Weights of a small transformer language model: no biases in attention or MLP.
Each number is 500 + 25 x the weight over the matrix's rms, rounded and kept within 0 to 999. Layers, rows and columns count from 0. Numbers have three digits each.

# up: layer 5 MLP up, 192x96, rms 0.318, rows 59-104, columns 0-95
# down: layer 5 MLP down (transposed), 192x96, rms 0.191, rows 59-104, columns 0-95
# gate: layer 5 MLP gate, 192x96, rms 0.292, rows 60-105, columns 0-95
up59:512512529480494524511535539468483508516499505469512470490468501540521504508536504508513540514504534505464523508490464508546488456520483499474494504510532453511445485510534510480542478549545488498532486477489495513508440520509513484519489518455540462501508547517531470504531488489491493474
down59:521519486538534531424534457519498509459517475507485506503511504491507481504501493486472534519484509516481494553505532522537498484500465527495529531550559478475512509461518500482510510509478470511495468474502498491473497479525456501522524478515479521469552545439488456521479558492529494489
gate60:519515435544494511499495494471492534478507539478473493474490517535533477516496504467484552497489500490475539501539548488495490473510502487513549480500529495522506479514480535505478497482526497509518488480519522503526499485488502542503496471500477487478514506501495504508490489503446458508
up60:504509492503530495498467480515473498492525504463506497491514513494516486469528485502471538491506493499485521546469522462511517498558520508562472514491537491543497536521501480507510537494486535512496463502478510507504458522531503484472490485502493507490532514542493497507450517460490452541
down60:476512453503498503553495466471519481510470471475475469503545499503535513513479522489523509483466514463477502492539509497529499503509509535483511502493486465485480484476497538497472466494506503516472488521476500493489494503519506533491511502513480532509523500500488510500503448463498563510
gate61:552558477500483520514499513495508474515482495495504464485469485524469535510465524550501504474508507479519526536534468498512476477416488499511500532476509461538448532532486497511520505512472493487459471519507497515457527479478487500527468478481501515524536514505485488461478531504498489522
up61:513484465503486564480491480498505468519479481477521501480476511480515471525490524462490551520524525517504473479514521522474468506497468504489506483504505485527469544527504531535533532500495554491517523469495537477501532521501515492473467489468515496528539494468512519509508439457529495485
down61:482486526504498519486450519506467530537501476506483485528501531480546545477461457525486478563430532532504495472511493493514506516525509486488484538520518512500473509517512487485525526516497509492488472544521460513531523521500495506492466532496521503497513511473462492490501526480496515509
gate62:474543509454459447481476480549489428508480496496516506503492528494502546531490482460466557468495548475513451458502517509500512507460477511503511477491505526512477528570479472507483461501526499497509505516514524504529492498462535490526508546478511495543489497511461512518478469490550495503
up62:465490485500485536486535468506546500520493562489490501463545482489552525519500516525469530481493554521457438500506510489489464503504482557555493455496522519453501493481518521484523456494501495517484489469497494499518437490563492477477514515496476447500558522511481485493457485465553508499
down62:540489504518519476507516463523496514506486490510545500544536505498478532510454476484498451496516515506473522514502484548511465499492491473482472517489497508461486482540543504505478492516458522535495531484507516552551533509481493444509474488499504507503495506500502505489544515566464470467
gate63:523505532543510526494464466475478506452486466490504522506513508478494500563501471475474485518529439539483535536464501476545473524492521489531481518490505485498509495489520520432526504460548400520490475562505451514518482439506489519507487514535447481513494502526544514515500501514518477464
up63:460506514499481479527517504465513524477484522499510479496513498472509533516464459537496468514529485499527470547547507472478476469478416473466477510524443479559516520456513481559467526537531488505469527520434479487454500479563516525474518459434472529541504467526476554487468496481483514552
down63:461424509497507479500457486499487471455450457516554539487516508521468490492535503556482545501513499503514511438516503487492505528536544449546455496510479484492479505479517495396499451482499523495528487492505494510496465483505459476508476536538526503500476544459500443488522510529533536443
gate64:493521493473518483490500537509471518485509536506515475511486489500516502501499536511525529477507544491506511506528484495494476477527461523511502486500522471498513505495500512486547508555530549538496508490490535495449544515485523460503474517485525487498509510509494476493506450474465548506
up64:462507524506485512471492451472484501541513489519447507483470516540522533495469499513502486468538482513534522488491476453474525518477511487473514498515472505493492490492504495468512495531495463522534505514486516494508505477491528507473519509510493487504482496529509487484484475508514490507
down64:531507488498505476521495488485503540466515540446500506498516532531479465496512481501522525508521480506507497502511499491486489510539499519523502511494516488529497477483512466463476547529504474515503478485494536512484510474506509503492539454497510492489514496525494498503512478472522520474
gate65:526530488491526500485500410465459538532496447537453537477485479483490474495511503484489511486501506502498482500533506496476483504517531541544502498452477500514518505517513505465471442507513514470528480469520495526507471494555523514519488479532517523475511516510509512480507501476508471491
up65:510526511519494499491554472477517520517484484493464517494465524510458458510496499509489501532499505494515477489469483509508537489539474529523511520526510480512486497443519502511500524524455479483495466464479529510479530519550556535471493542501458485475522501547470478519525527502509480555
down65:508511488501474528506479466528536474508474500471456506505476530493448508508501518493454469480480460504468512509465520563506476468513525523498516466514495471508478498472522513498503492504480491480468483520506491547530484502561488497499527471493521520495560500466514493482482501478513480477
gate66:492504512484508521511512538493453493508468530494525499455478528467495465488472499510505515503494518465515520514478512493535502485497501494492531481505504488521555511492507535463490452521479524527524500476520495502507454520510525485514496513492474482532568524449528489501477527435544483487
up66:498529507486518501513513472462504515493512527523501528503507507508498487496515534497492530511516493483509523498462465472537506531474484482483455510525495481512499473520505530517463517471473486504519498544541495497489492496474519528481510496536478515474477487454493506459517462478541456501
down66:503534465543507537500489499519542530501511481494514476527510523513461491497507522489530479502499462532463482511466517521509497500508529507489509483511489546518489437477507481466463510491490475523490488509542517538516477519527514542502485480487487472508503486510503556494485534505504519492
gate67:493485503437432495542509519524548515465482493504530534497487430515462464458496486493477494458488527480471516491529538521486550476484484499491540519470483475509493507492555491513493472491492508511498464527499497521495490516512501509534523513532519532496521509518470501496510495510543523466
up67:518495483512502456478486471503540526442502501478492471523497533509494472476469467518450489482506522490489525468486542460518489469538547500495502467539478505510500428515503478465481528494494529521483481477486509521513467507454511505496491480511517476512520522491496521521471524507527439493
down67:509484531522494506485526505565449498531477475562509492497508451504479487526505527458487554513504515454476511516481510512493520515511498484538483521498523519481486472553537503500498457483497486489498518521487518486541517503503487506499519528483504498480530520518485522506503488498480477496
gate68:515503502498517501528491497475476512523527477519524485508511496505479488527500490521466466511483482481516519512508460555525515509524536494525536497528532497487478488491496518538521471510476521498538534482497516484491536485478461522461486487477532505519498487527529455520523494545539513491
up68:475481542473497519482506500484480491512474467493474526506484500480535472504447528486517518526504532514516445572470485454478443523526501511515482528459498515515542512546506469469504493534504500528489509487544497526522540500480492498507544490501465498548531469479492496426512518524477498524
down68:509527529472458527521517478509486514486473500524492509481486538536503517486502512468509511499517491504500495491532480528472542512551481514548430467442534519473526494494516519507510486489487472505536524552491473507448493526531523495465495535452493529520552557492477466495509517467457539539
gate69:438486473501487527534518503492469540488484512505519513498520508507464468496481517464530513475522494482486505520532475479484516547497475542542535549515481481497497526503527494515537513480538467543517471514494488500519487479539537482496529477480513475495483506482489468508546472504532507561
up69:489514473519532449492535492516517460524494482517469478512459486491560535493486487478467477507452512509463504493515485478525541484480473467478506479529514501465495493464488468488476485447502474508483556547528476543485482514501453474510504494495482496488489487481553502491466511498485524493
down69:547485536499534473522559480515506480501506459469481496551508469509528540534499463501533562561490513506495523498539492538525488472476486520494452454530507491495510483489453517473526519476484537511493501522505491465532489510474514514461490532514488460537508476483501485506530499521474483509
gate70:509534492474506495486508509518491513494495482502485534546491482488541497502479545450535529456536529503503503485496491438538487508501487482516530500474525517518504497540521485499495526493474468494479539500502496476488540549493492483484507476498544464469498473510466459493488460517477465550
up70:495510485484445500509489460521546507507511505511519489532542488509483547508491491540482489469499472538474478508532481522487486538519500528459510479494483512534462458516493509508500489489519545548504501521496506496524506516480515507509545509496484486515516464474498482522487484510505478459
down70:495487473485468497510498530490521482527476534563505517513492492483532490557474499460508500510522511488540503501524529459493484487473468499493545490479529544452522505473511479523466468491513479463526507512495484545514475454520542502508507528488520502476542504531518482517490508485487490490
gate71:509520510468478504527466524538473515525524492454514508501482487488559515510543545476481478540497469509510501540484495535517510548507509505502541520505500479512507466522504463498508525532490508526549512455476533529519551493490467512467515447492483518518472503516533487507508474502494486473
up71:559496510509508527514468510504529538508507489515530461480508508479515503487433514538505543527524497512512533549492473476508475519491500506487510512533488495509526490486484521491476458522509559461522535512494461517464491509477488526505502535474494518497486491489485544468521487518538511524
down71:538502491526531486516467495502494515479452487523496511524503490525509490496493467498471508483499443457459442506508527509501520471496493478463488515502488449493520482503503489465497563469499457548493501502488492467501519494496474489490499494491541508535526510496509492485492451513493555482
gate72:508494543467528512532501468463513459504451528471539532478508493561495505499526490486505483510520469511538516541511498456489503517519487494493520510545506503496486528523495462502475481513487533479447517495519504492469536480472516498543491524476480476501496457500512487493474482534452521514
up72:492494517519471462505570515525510546525523502514468530490478511501514503534522473482491481530441494500487493481544480521494494475482499511518473511538499527503488485470509497507506489484476506502537527517518532487486483504514501493505519467516497465488484514479550526500476505434495510508
down72:489509482491548493526487510492548492519540450525491474521505473452493495506449515502516495494504524512480481482486523558518496488482489482479491489470500514503486474484501472494521529499502493532537544433482485517510468486463503496490523518466512476460504511522471530518513515484544530513
gate73:507488514489526478541517510523519527486526541511456479454483500486463500453481524483516527525532506474521465504480505506478494468535461483539470465474489511484462504486498505453507516521473477509469491511529489488443545484492514487510483520497462502514498462483495516509464514495498491524
up73:463485544524488527515555503465478492541519480445503481519465509491516534509506523489510512464521519546553488501494470508531477496503500469487545527505521507529489500471493477561504466512479491505475479514482495505511512468554527511506489499486530485543479492497505502493464472529490497558
down73:521571475493442522539495501488511524461510520518464484477453520484494480480505477514513513570484543521497513493496459529512446487478512507524489513515485455502459507477447504518489520523484499502520519515494489474509512531515491486457480472488487501526536476491496523481499499538518536453
gate74:488505505511467510508485509508525520492501501518542502498484504500492485509526510455501501555541536521524517494507570518468521468529494526484523493529544487500546453472501462496477495470464534477465517541488484460510504463516541511485490534502528506472530513495450508509520548508479531544
up74:491498517536502540520513484491503483470505470489542460512484466487498494465520524485498529470470498525528485521489527488470486518529517528488493490537509460470490500497505503535476514522471466519477490531452506462477517526515489503528471485512502493470490455502469503512532475503496507536
down74:529498506519496486479485519506489480510508485506511539541481546528498472501484483513461530517532483483495506461487510486524479492494520475518484488451524527508492533521508529492528469486498516458512511465495515532561519507485488493486534504541527491483518503487532462522485508484542489469
gate75:504460510505479466536500495520518510502487509468456476485529500495512522532467513499528568415480494516525546479491485535507516487452532545505496518459514559506538537520536485552504460508466530527487513504503489518468488451472557521553489509482526515504502511514503479485519518518491496470
up75:488565493539476541457482494489526540487518474531487479543505550498513520476468556482493518509537461486517511511488547487502512486482477479467541503559504481493496457481522490461499453506485524496461486535490502508505439493555531549520456486485473491503467517459491487491485471517528485487
down75:496488507491453474523503507548490490480484538471502514508502542474480530502481514477522535443495482461469529517507500508497513501542480519533510513480533522526507491481514564496518488515496496507541457568485472542552486530505493520526509561523520475526492481505484506509492502483507441563
gate76:531498488509470498557475503464523482520464539467514528515516483507459447499487495473517537514545529520485521546530475502489512485496489469520514509503516437498521510509492501486502500480456478492502473514547457447477499483509477524458492510433476478543501524497474498486444471497504485498
up76:541496537545552499467489515512507540521498494532459489562510496457518491532476501528474463500476485494513502489501497485459483480497536493503487501486494525547461469491506495518513514485522482492507472478474515496477475513489472496497515483505521524553500548475473509534498500525520500528
down76:495507511474510496487555494513514526497512507483483507457477479445537528439508511543505516502490507511543512503456504502500468523503509503478493500467531494544441520524486484522507503489505512466521533488469504484476497530494534527552521522516536529431511509508490506460531507481529507509
gate77:497491484479454513513500523483494486477522510486497541525459541521509505451546467505512499514507457491492489524463487512498461488503548499514474454460484459558496493498465500477535543462504481531501541470528564498512527509468476503546504515505478506494532469517536545524500486507513486500
up77:446506523529483547545518463498511517480503528485517528483546499508529487548506514467489470509513529504479435547515561504528503481482464487531499451493516536518514500515509449522477511520519526499534521507493484523499495469530471518501515500531524549542515454487490489502469518493489477507
down77:489478522454511518526474471446476516503434480539486487455523493477456504519485497519519486496482517517498514484515520546477516486508449509455495514503502472457486525448508487469457489510457520463506484507503500488493503468477488531488501463464446490494542505483511494494468548469489491476
gate78:497490505503518496468532486505516497532485530473523512465491497479463509473484500452515563504514500501520494535473499488463547518544480542488488490527535499488494487480511498494525485499481523486522487507473444489515474518528513508539465516544465471479479447514466559499492528471576519493
up78:488492482464494532487484513472528476485523488481479466461464469486491475497551519511499518518485504508467515490546452512478501484517580478500512518478488480471499532498497505491485525469451457503513524483493494497477525509496495489470489512441494514503514487514511495479497489560473539539
down78:526509515479520526562461491549522491487529510502512464495467501533478504531531505471504501496489494466497490516544517525511504488518530494502529512503505487472496489492508481483466458465472499475460483476502490535505508465521475520492514521492529498511501521454498443534549479506505551468
gate79:498540486529495516520490481472488520508478524498465464513524493520526516503531539477490552544509545474478538520534538516496496508493510499512490471555503523487540521505434459486511504487514515523497504551542480503493509491501506514495502492505530507456513494494463443492559511516479544502
up79:502510498492530494499540517523481488525472491506490525492520488518484527523521531490534431485461509504497501506529467511507471507489477541494490492500492500486495534458506519516505440511480487519529513511464473507509512531482520470488516518518457468479516491511540484483437487468521501467
down79:500484519479468514481493482470491524497518499484527494508485523472498550530502538507519535480469512544530486505475524467491530476496516531494497458512495483493510480516504435489523481509516513484507483520490529495458507483502506537467531530518480499506464541465497543527505495501447499482
gate80:549512502527507489515502480486499573523537485505519470503518512538519502445525444505542540533537483476504499493492515518546486491478475532494505515514557530475536509475472477512503458482530492478475502477478497553488513499490497507533486517472524489494512504518475482492501507516505522475
up80:528522497512470517476503491481500516460513514454524475508464505534505522478554475509491494512513503501488459509474520502505504478503515489521523495523520490512551479499519478519534487548498476556518471556485570516518507469469508515509478483481510496522494530476528452530484514508503519507
down80:501493500505474518493500489507494525483495487478493509471537516486489497525469468489525505475562463538456475520503513513472522507499505492494495512484481500527474498545505511490478549522488511535521511514548522545508490478517462526530504493545528511466516494501475503528489500461498511472
gate81:473497512519526486471466503479448541526516508503508471489504502468532512471533527475490536536532509468492534514528552504521510487524489473492541513572523494513505460485505498502484502534490526507505491552484489486440477510499513473478451461494491461495564512473500503456519482474501480521
up81:533513509496472491483524514535536506496517505513509508528518474497503511534453522518482466487489458507522449460482471470486508503476534515540489446455430516476500564487456501505560495494529468496462490460516533524551494504520471531541517516478511541500435467526462524490445504485495507497
down81:557477496443507466485491489510521500487453499509525552526470489515493486502487480471499520454478501472489551516486529466487514474490476472496553470514513494523515442535480519477493510520468515459486501506500535488510522485493517577462487536496510511470551522544505487506536474488457529468
gate82:494519492503523514481468505483477486508572468536521472513506528520506530479491517474503497498483491517508505477534551455520465483511492486480439509475530478515499530481511478535509504482498498484499512507520502567467522504459477476511525496481491501503513487479480507516533488495480538472
up82:494479474530511536522497511517508482491535519467520525492544507509484481504469503546490520437500521476465495482520476526494486465528498528534445517517489517477503489516495471539504519545462481523526482445505484483484521501530483499455511530506518482488461520543498509484509484486508524528
down82:484501500463471515499470511453513466463455507544514482511529490505466540500502518540531504452493503526474508485520492508504512510479511498499494478495489466455500484484506538489531490475506482485495484502524463474453555541500506495467456468480481549517459454495483513493493495530464506490
gate83:473468495529525468473499487463492481494519487472521462513464508496497471481512513501525515507497465490481490493523494478544515476493497490495527499526463454511516521512498485418515494495516522496492481518525500465472478514498504495491473492509512492524472534533482509486500449474475483486
up83:493497471468492528512529487520562503467555507442523496467512504487511492492505475459453527505476554497470493517471508556489507484532501532501508500467505483515463480497490446483501512498506508539488447482480502511506512502488487521493518515520511461458491503507503507490515501521487511518
down83:516495495490484511510465480498532480487465483496494499493539486493545519542490528509509478486481507478464523544556463513499513505477464491464502525476490461527506495556470510486484510480461492496495504515503512508485550486501473532469488515491521502500509519526486484513452500503508501495
gate84:495513439515527457520486505475508505515529484529477491542474523522497472505490517488527488507493474477492473496518496504477483494437495547464529503498486511490542542454493496507511481486480489556455517446492492515495532516529528491515449550495516484452514468494477500516506500506447539493
up84:473540506511533465501486559483525491507509510533485488524537469504517484463486523477511522466513481488476472504505467481479529541490500486476530497479466522488495502507471505499462481465471491510460529527493473524501492536489515467513518496530506484485500509498507489509492440553501556508
down84:504507518499514481516506489500502512506477508505501481500512490509517487473518453497469499485520501522505512511461538534504506502489534553525488517516483512518543482492492471503552517479527502502486458478495521500521496506527510494502546484467464489553494463494551544528510528514523494515
gate85:496533541507513507523488498499451495504484500528495475497497527484524519500529480539482494469502502471542527478488516458530464528487489504473487502524496519476574527507558471535479506501487512509483479477511476509465529450501477496522499518500466524508472463539482480495542475527504520513
up85:480520477491459514521492538502482485485519470507567516526521500515498487545522485474532491501502543528510467494487510510493509449516514477502457491505473533531486480465486439475465525501497493518478511521507509483478459514515537488530483495464477530495479500483529541517479521526483506533
down85:521495519535532469518499516504521485505464473492485486493515475514480516456446465479490514523464469506532492466525480545487528537486471512480505497440505503451468500490532545532521486468497462480518494493523465472508474486492493524475511537504481512489508520499483478496516477507519497517
gate86:480471501478497546508486526472467490517507489520500516525493506502479453480516503489560537526493558531500515558509464509510486477512489491515514522516506489496485554479460502542513497506510486510455507480519451517538544507508492456543532518505497480479538468488486509472513515530523495514
up86:494529493526513489514487554470471556511457496471448487496508480531507519507456490511541485496510491507512485475503516477540505508487477473517472484499504538548502441522457504480492530503501487511452504501487517497437496507457559509487491505518498497544485509501477528481450500482501488518
down86:500476504471432517522508528510444529497459471478461512494497466497465546461478487516533479498476499451509493522537506474475504467508496544477468479480528478501510513482517518510479508505498500489509499463493503505514509532510561487462479516488477482512485583521495472513492478483502564491
gate87:435484529533457534479547462503495517475480495536528522473468474472481500485535481500482524509529510492466517491432495495508470525496488536478471446487489476518464467472523453497570481475484525499501463474434527499486495518509518498544502492499499502488523511537470492519484518501451492498
up87:505510529539478440452519488507534482530495443458469441463512485518458523458453535503489510495494493474453511484483526531501498503485530546518510527504435502530480530529474504480538510500507511492511494464511489502554461538499460490527465490463525468473524542508474475511485560522502461465
down87:458438453490516465492496485498489506493480522447448520475489505520471530470522545475484496499498483463517513492527523504475525525496485486545533454501498463488531477519514544546559510523532485508597506496523485508526500546544513457497462497556516527491482496511493466468511441523503507507
gate88:491510541490491456492504488506538525516502539504492505484485465504467495480499442513521525481502527444513503484472494479515483500523439501448498473519469453509521504469496519524512487489508440482525519491511509509490514488450501476492459477462501503507450515532516513460494465455521524529
up88:467509523546467507487518520530500490508487510502462466481475533477516506530494484551502506459514441492495477441508511472493526528486441485496521481499512514494501517504511500516483503516527449527472522553526507540455482500515500459532502467502506489461519504508496509477514520484433517510
down88:518491523473504529500464448541525501486478510495559537503485519487511477483551456497460484533510461526489499526495546515491489531494503501488496537480541488494456479497498492537460523455474496484524510517476513502504487510491540481514552490527511517498492467527515502475495472531502486452
gate89:520516522511551509487537518503477468475448498527508485511490483441495535517486520472495544455515491502499488449516472506490491496484493559482519499497555514470479514508531577454493500505485482470482469519513485497506483528523472512476464501466460484520521496519494542517530511501485507497
up89:467463512505463499490509482514503502503505467501520528483535482516510513504485546494494505507473477522505497517464534475515498482510540519497499468490489482466526535453554464516526493472503547497481529498490484466474503500490523546486485530516480520504515508509476522505532467489466532506
down89:502538480457504525524512503466500585490485506515511550477515473489481474498489465514511505473544489473499507448476477512452539521457511461492509551488520507528505492527537502453498520518492516467529511470505544528499474527479494472513487495497494507511494511484539546496497509489495481484
gate90:504503481473529519485499546509488511483469502565492478465495461490491492523479488472462495473497498493510514529480506466484530511473503488487475511488476503482522515500529496511494531492512514537514529553524484524499495497468489495507449528502498510505461523533509511498470538499533505498
up90:466495484490456494497515500516523516474481497509505470480504515457479499508458506512487501509493503486482461508502490519523475510530474510460503502519489500479486529489469477485448524489490483519525527501487511494492501498526502488511490443496488474485501522522493525540546495508501502494
down90:509505498494468502478521481485519505560488476500493545499521467523492463470498501497537533525509522503490505516519519503518474498513504490490499529478492481550476490529514530519466504487474486487460481550467546511548512519511486509458507481486492530545500485521475530525495481493483483513
gate91:511500501488544474513504536496489476478442438474520496566498475583476515484502552504555505491504479457483465475533509503490493496500471480459507513493488530531469513486490504500477497513456487469500488510474535458492523521474488509501499479496493475531510484511480472499492481482517554523
up91:451467497493490499470484526543489484475497474512502505484514489515472492548499492473511489483511522496478511506506579514498503492485464480489487523466476556513543516484506527510504483500528500526497535556479495482507479548512494522504467534514494491460500532547505477538501482508487523458
down91:531516512520520486487473492510523498486513507492502521499452539513510480498523484508427495526504483541529484491495526451520558492517516497524504471520517472489537490514493490505456513522488499462506497485505484521483514479528511476519520512501494513496532512495528490507506511487487505442
gate92:501520472507478525476489476501464493561499466474514478493495535463489514487504498460485528474465481465505489500471476469499525498481510504485491472481530450484480491507519522498498499536432533467433523479510488500534467531495528446507495489478477508492462540503512492463496510522480515478
up92:472506509504463509493456494514476504484539472495488486528516475497491455509469509528519541480521505488507545481505513503503517495444523465493498501495517549484470507465512515486510510476505477449490454526485494436504475507475505508492500542526511525496498490531457462536533522531497471505
down92:521502514521523575484519466486451496507477514540477508449505475507483484524515505507505521508535529536479522494478517503464517526489511473526444531529532458483502472518513460463479536465487512476502534488508512525473502500489464508476512497519494479498495534482527498535524493484457454476
gate93:486492524529525475486499447482490499469472509471528459450515526477499477513490490497487515507506463506540449511477490457501523466523501555504527478470460478513472519522519493548506538502484470502492538525520513508418525468525502493483446464507516501514475483498518509483486500494484491530
up93:470504510479501500525476497524486507499529482510521484470543486465476508470547487441498484506500505563543537449487514527495478490482499508507498476478496493479507458494530519536515517505523480511568485499465513483544497486524483484508539495526477503490503489506511501508496454515512481492
down93:552486486497538476522508483495511474472500508502490531525520509518515532506451462492503516510507453496511462532503483477516544469520439517477539474494504480504505517532489464520507511499480495516495502470493533517453529454479501514509500485474509481515504546511528523480481472519468488509
gate94:462492505475484481523530533491515523504460496535490509510489470508479501545475492495480494488491500496511513504492499489572489469471460471529519484472507531547477489461489477478517468502522505503463489510481520478471501521490542516566537481525515510532527436500496488503476522487492472484
up94:491465486470516449496476510477463459471461523479526535504532466423497500520515498500474463475489501506525524528538483496503525520504526488533480519520524432490506541475492529495492508471483529515477491486509469511471479512525526494517478514517475517547513527504534489473520550491489506468
down94:495532505512510493499530494505506515516467504507537520507471490524497514493561496501473541525521458502517510505547507564466534498478498494477477525500532503530520460523545484514508512461491534500562542524493541522497484464532512508496474465511581492526513475531516476468493487490494472488
gate95:454515550479494471440504516507530489493498512515426537495520516528552519499519441511508575484551512448471490517520507513467522480535514498501469531513512525522543515505473496523518522521490472529545517496506530506552502496467514491525455495524550494457470530503510546493542538485490509475
up95:509514463505592486527523489525503455551486486482499467498500526543493473453492435528514484514478485508527456530522519528492516453464479522494494504464490517496479511483513525482485464474499508513473531478481475511460472516501484448503488521510472483508509500522471462483432458504523475532
down95:489539493483552533503494496500450502481467507505488491496480506558516519497521464515461449520519483439505487525489531466498507522528502491527515509484508472475539502501497485528438445491473466513456519478469489524471543504480482429467495506500511504533493499495474483565503520482508512478
gate96:549480522517456478526562527489515534469481523485485531507485502502515512531474476483496518441517488459500486504508505504506512509485527545502529520530450505513510507497504518463521517493467500534513476552553495471504530512489513490492497472537481524516525540499520500452485484474535509495
up96:486509519489506514527521489466541491492543529509487464456458493501481496456484552460466439479490511494516518533513492516478508485540526515486475512508488545495540476428515470496514507533509524518508552480473456500447512478495506530514492493481502502447487505520445517476468513490469487527
down96:501501533546506488497519512501491498503513513503514516499492510533508493552494520511513469531490511543503495501502482537511528506505498478503537486466445475523450538501516517491502491479525506486475482530550500546540488528477514487483491519503474526565521491463481518553488495469537520540
gate97:473509468501503458520464441514487520478497553471501514499558503458497497491475443496502493479471501469528527487492518473503470517499466531553513507479502485504496457492484453541504540504522463476493487493532506508483517465453474520477542523486465509493537495531551516505481525476536483450
up97:513480515478509480492496518481523451524512498489555506542548553502495522491465499501491489502528486493458478507460520510503490529542471435509441530443499533496512493471488470461466561501491504519513490469473478537497486486526489500505494475482486494522513518478500539456532477472508507498
down97:515498459507481475542493518494526479554515472488515502490550489524460544480505488560516464527523533526475470510505504489521506502426464507472511521467547499486504482487491522544527483476499495522527473485536508451482484449491513495460511485488478526560508491511465521515481489504475510491
gate98:477502465514554478509516534538457501476516488470454502515499486465518512475486482491539511532533516485439486538481516519579467523489529498526466501521519480515527503477482481480533552524497498503506487508515492517491488553461448495486499479519490494478495514499515525485566525523528483495
up98:508517497502518494479477471532498519489522495508520461490466487550477492526476482486489500477514486492524496501481514510484484468499476491497490511508517485485500503531492482527492495482440491496472527513513479514493496501498527494489483486457535461478428511546443496487508516517477512481
down98:507515481535489491489468497500475510494505515489512476530552489486444441513519545522487475504482513497477552472494499506483527489503497464531502519467535493466483489480514507526500487506499519470496459512462500463468498478510467512539513525501488524545511477509519452506483506455470503509
gate99:474481525492556468453529521512519511547511514514512504493504457486467526471470492526488514466518504479507487517471500460463463481497498503524501479529514528514522519513536563473540478519478462483519465514503493483497507518493413506491543511518524530539521527519466486474471518501470509530
up99:477494448485504491498499473506545534510504508490464516493532477493484528514462500522500491496481502478492512548494487462549495508465509525512535527494506530519522577546510522500539511507512490517522506522538513500480503486485516491489504505500495506567443465507479464432483527498484497532
down99:492455480505473468505484559511493490494512529448546481466488522481477504480521527514557491509524474565521494519505450493472484496507458523494502503484489469514512480494487455500509506505555494524470492486517469505498503506518505503520498497501541487468510453545466550483506555484517554517
gate100:528552498482483547510499487486477455523471512457564455500509548468502461506506525482504508492490527485499487486511513520461473479481488536519497516463495512501468482488509501502500543499453509556519520485519478492499517481515510482554458450449456489434541491525538508480522495483502526515
up100:527490499511532443498550458473460535511512534481452468509522532498477483492485466518489492521528550505490485544477449515478524508518464480504489533520488507474492490511464530533502494500512479485534502513536460499501506512513493549509494509443480471465472494490509530469509495477519459522
down100:500489560470482512511497506487535478488476526561496487462484484509505460500497498495476505486506498509470492498464510519459537532534528461497499532522535519505477463538449468488465489483502472529525532506515530515480456515508499511516541483508540477507496528511546486496522484490490519520
gate101:524508500501493554544463525504486492533521479492517508516484511493459444494491504523520523495520502524528485510508454492504482510521501512533515512492454537469520509497499554534488492521514535514498504507514476504517459480432515461524533530521484491497533468540458533495529491524493502570
up101:476485479507476504510479540511492462542503454509474466534467498466542501489501501517563461524547483510515514506523497532457504495503473439551499495500472498467493494508492529479512474507515492503493583516532507540462522531496460496497505525449489486481491493501483521560487488475501549508
down101:515500506544483506498509503490494500483489521469504500514519500456545498490508522480532515504532530564531509473541461470475512466517473501527491518506505533492519506520482486516485496520505513487547513528467529487485488511511519499503593520509544439523484484509509486502459462536461484530
gate102:534516486533447523506486481491495523514536519512493490506499481490450511516506481456478515500526490475483493500522507487498522500517470507509461464512503493474464483522510465503508502518516494475470471480476503515506432479522498519506496510495476532465479486497501485521505498455490543515
up102:482508488486512478531483518534462501479534510477476507496490485522467527479513546463532549503521489502496514476481475491526461485454517476499485494460478486501532534445505458495529551507540489494535507480516471477511509513492514497517515483514479498542485489464527478509464460506504492487
down102:517469508531522545449519471499475506489483511480503477493499516500481535517552502497496495494514521494512516521518490503475531495449511534478474508482501518564542527509460466526518488487446491500497458511516478554515513466506463522524475529489516479492490547507489520526505505523501512520
gate103:475488506526496529526482496503526489451527487511497470452492522501536517471513489510488521463454519460498516492493529522516566504527493577487500555543510500502481471494501508515526503534469510524506484522491485510498483555495514530498512552491489463456523496481497470478509481478508475531
up103:494513504494490481527462495498522512507481494494537523535542485481514506487487465514515501539532480508483497487517505479501488505492481503494481508503449502472484545513516470502517563427503488501478482486499485508478518456556477500479504466468499542526484500516486485530515502507515554503
down103:510519494469488495515481504546498470548473532519518541521519518493503481536499454502485527494501462533464458512484524542488527513515469453542486538575546520470527510514503494480474502501512515493489496496488485530502521496468532505546485537498500501471531499523506470514476481524530517512
gate104:497532472472491498497484519508452487470500481493482428512470468454508508499486527436502473525511512473491492504501492486464484516490553521520519500452507478473508505495534491549504513474526475533505498523471476467482485491483475485494458535478496498437468495500517506441539489499497496469
up104:477510494451509491543512532525503493534502515430509497493575467511527505540504495489463497494498578514493499480483487541499531527494494510508482472482548480543538526530497502507527498525514541534495484534530531465474496481477491499487451516537517465529519551497480438492562496502493503527
down104:522489535466457507446506513542533489516524514527479524483436506563495501484508493536529475489473500514509506528463489486500528506507500494475464483506516530504503460512522504475518471499483555467500491525512505476466458467488543536485465509520480487476470494489536518515507524526514488557
gate105:528476508533511468516493521493539484545500459498513505507504487510503473539528496529532501497493507515500542488492479500542507493451497506498502526519473512462539462477533513506509457518482507524452479501525474458546483414496522540521526513513519513505493478498452533453499505515494502574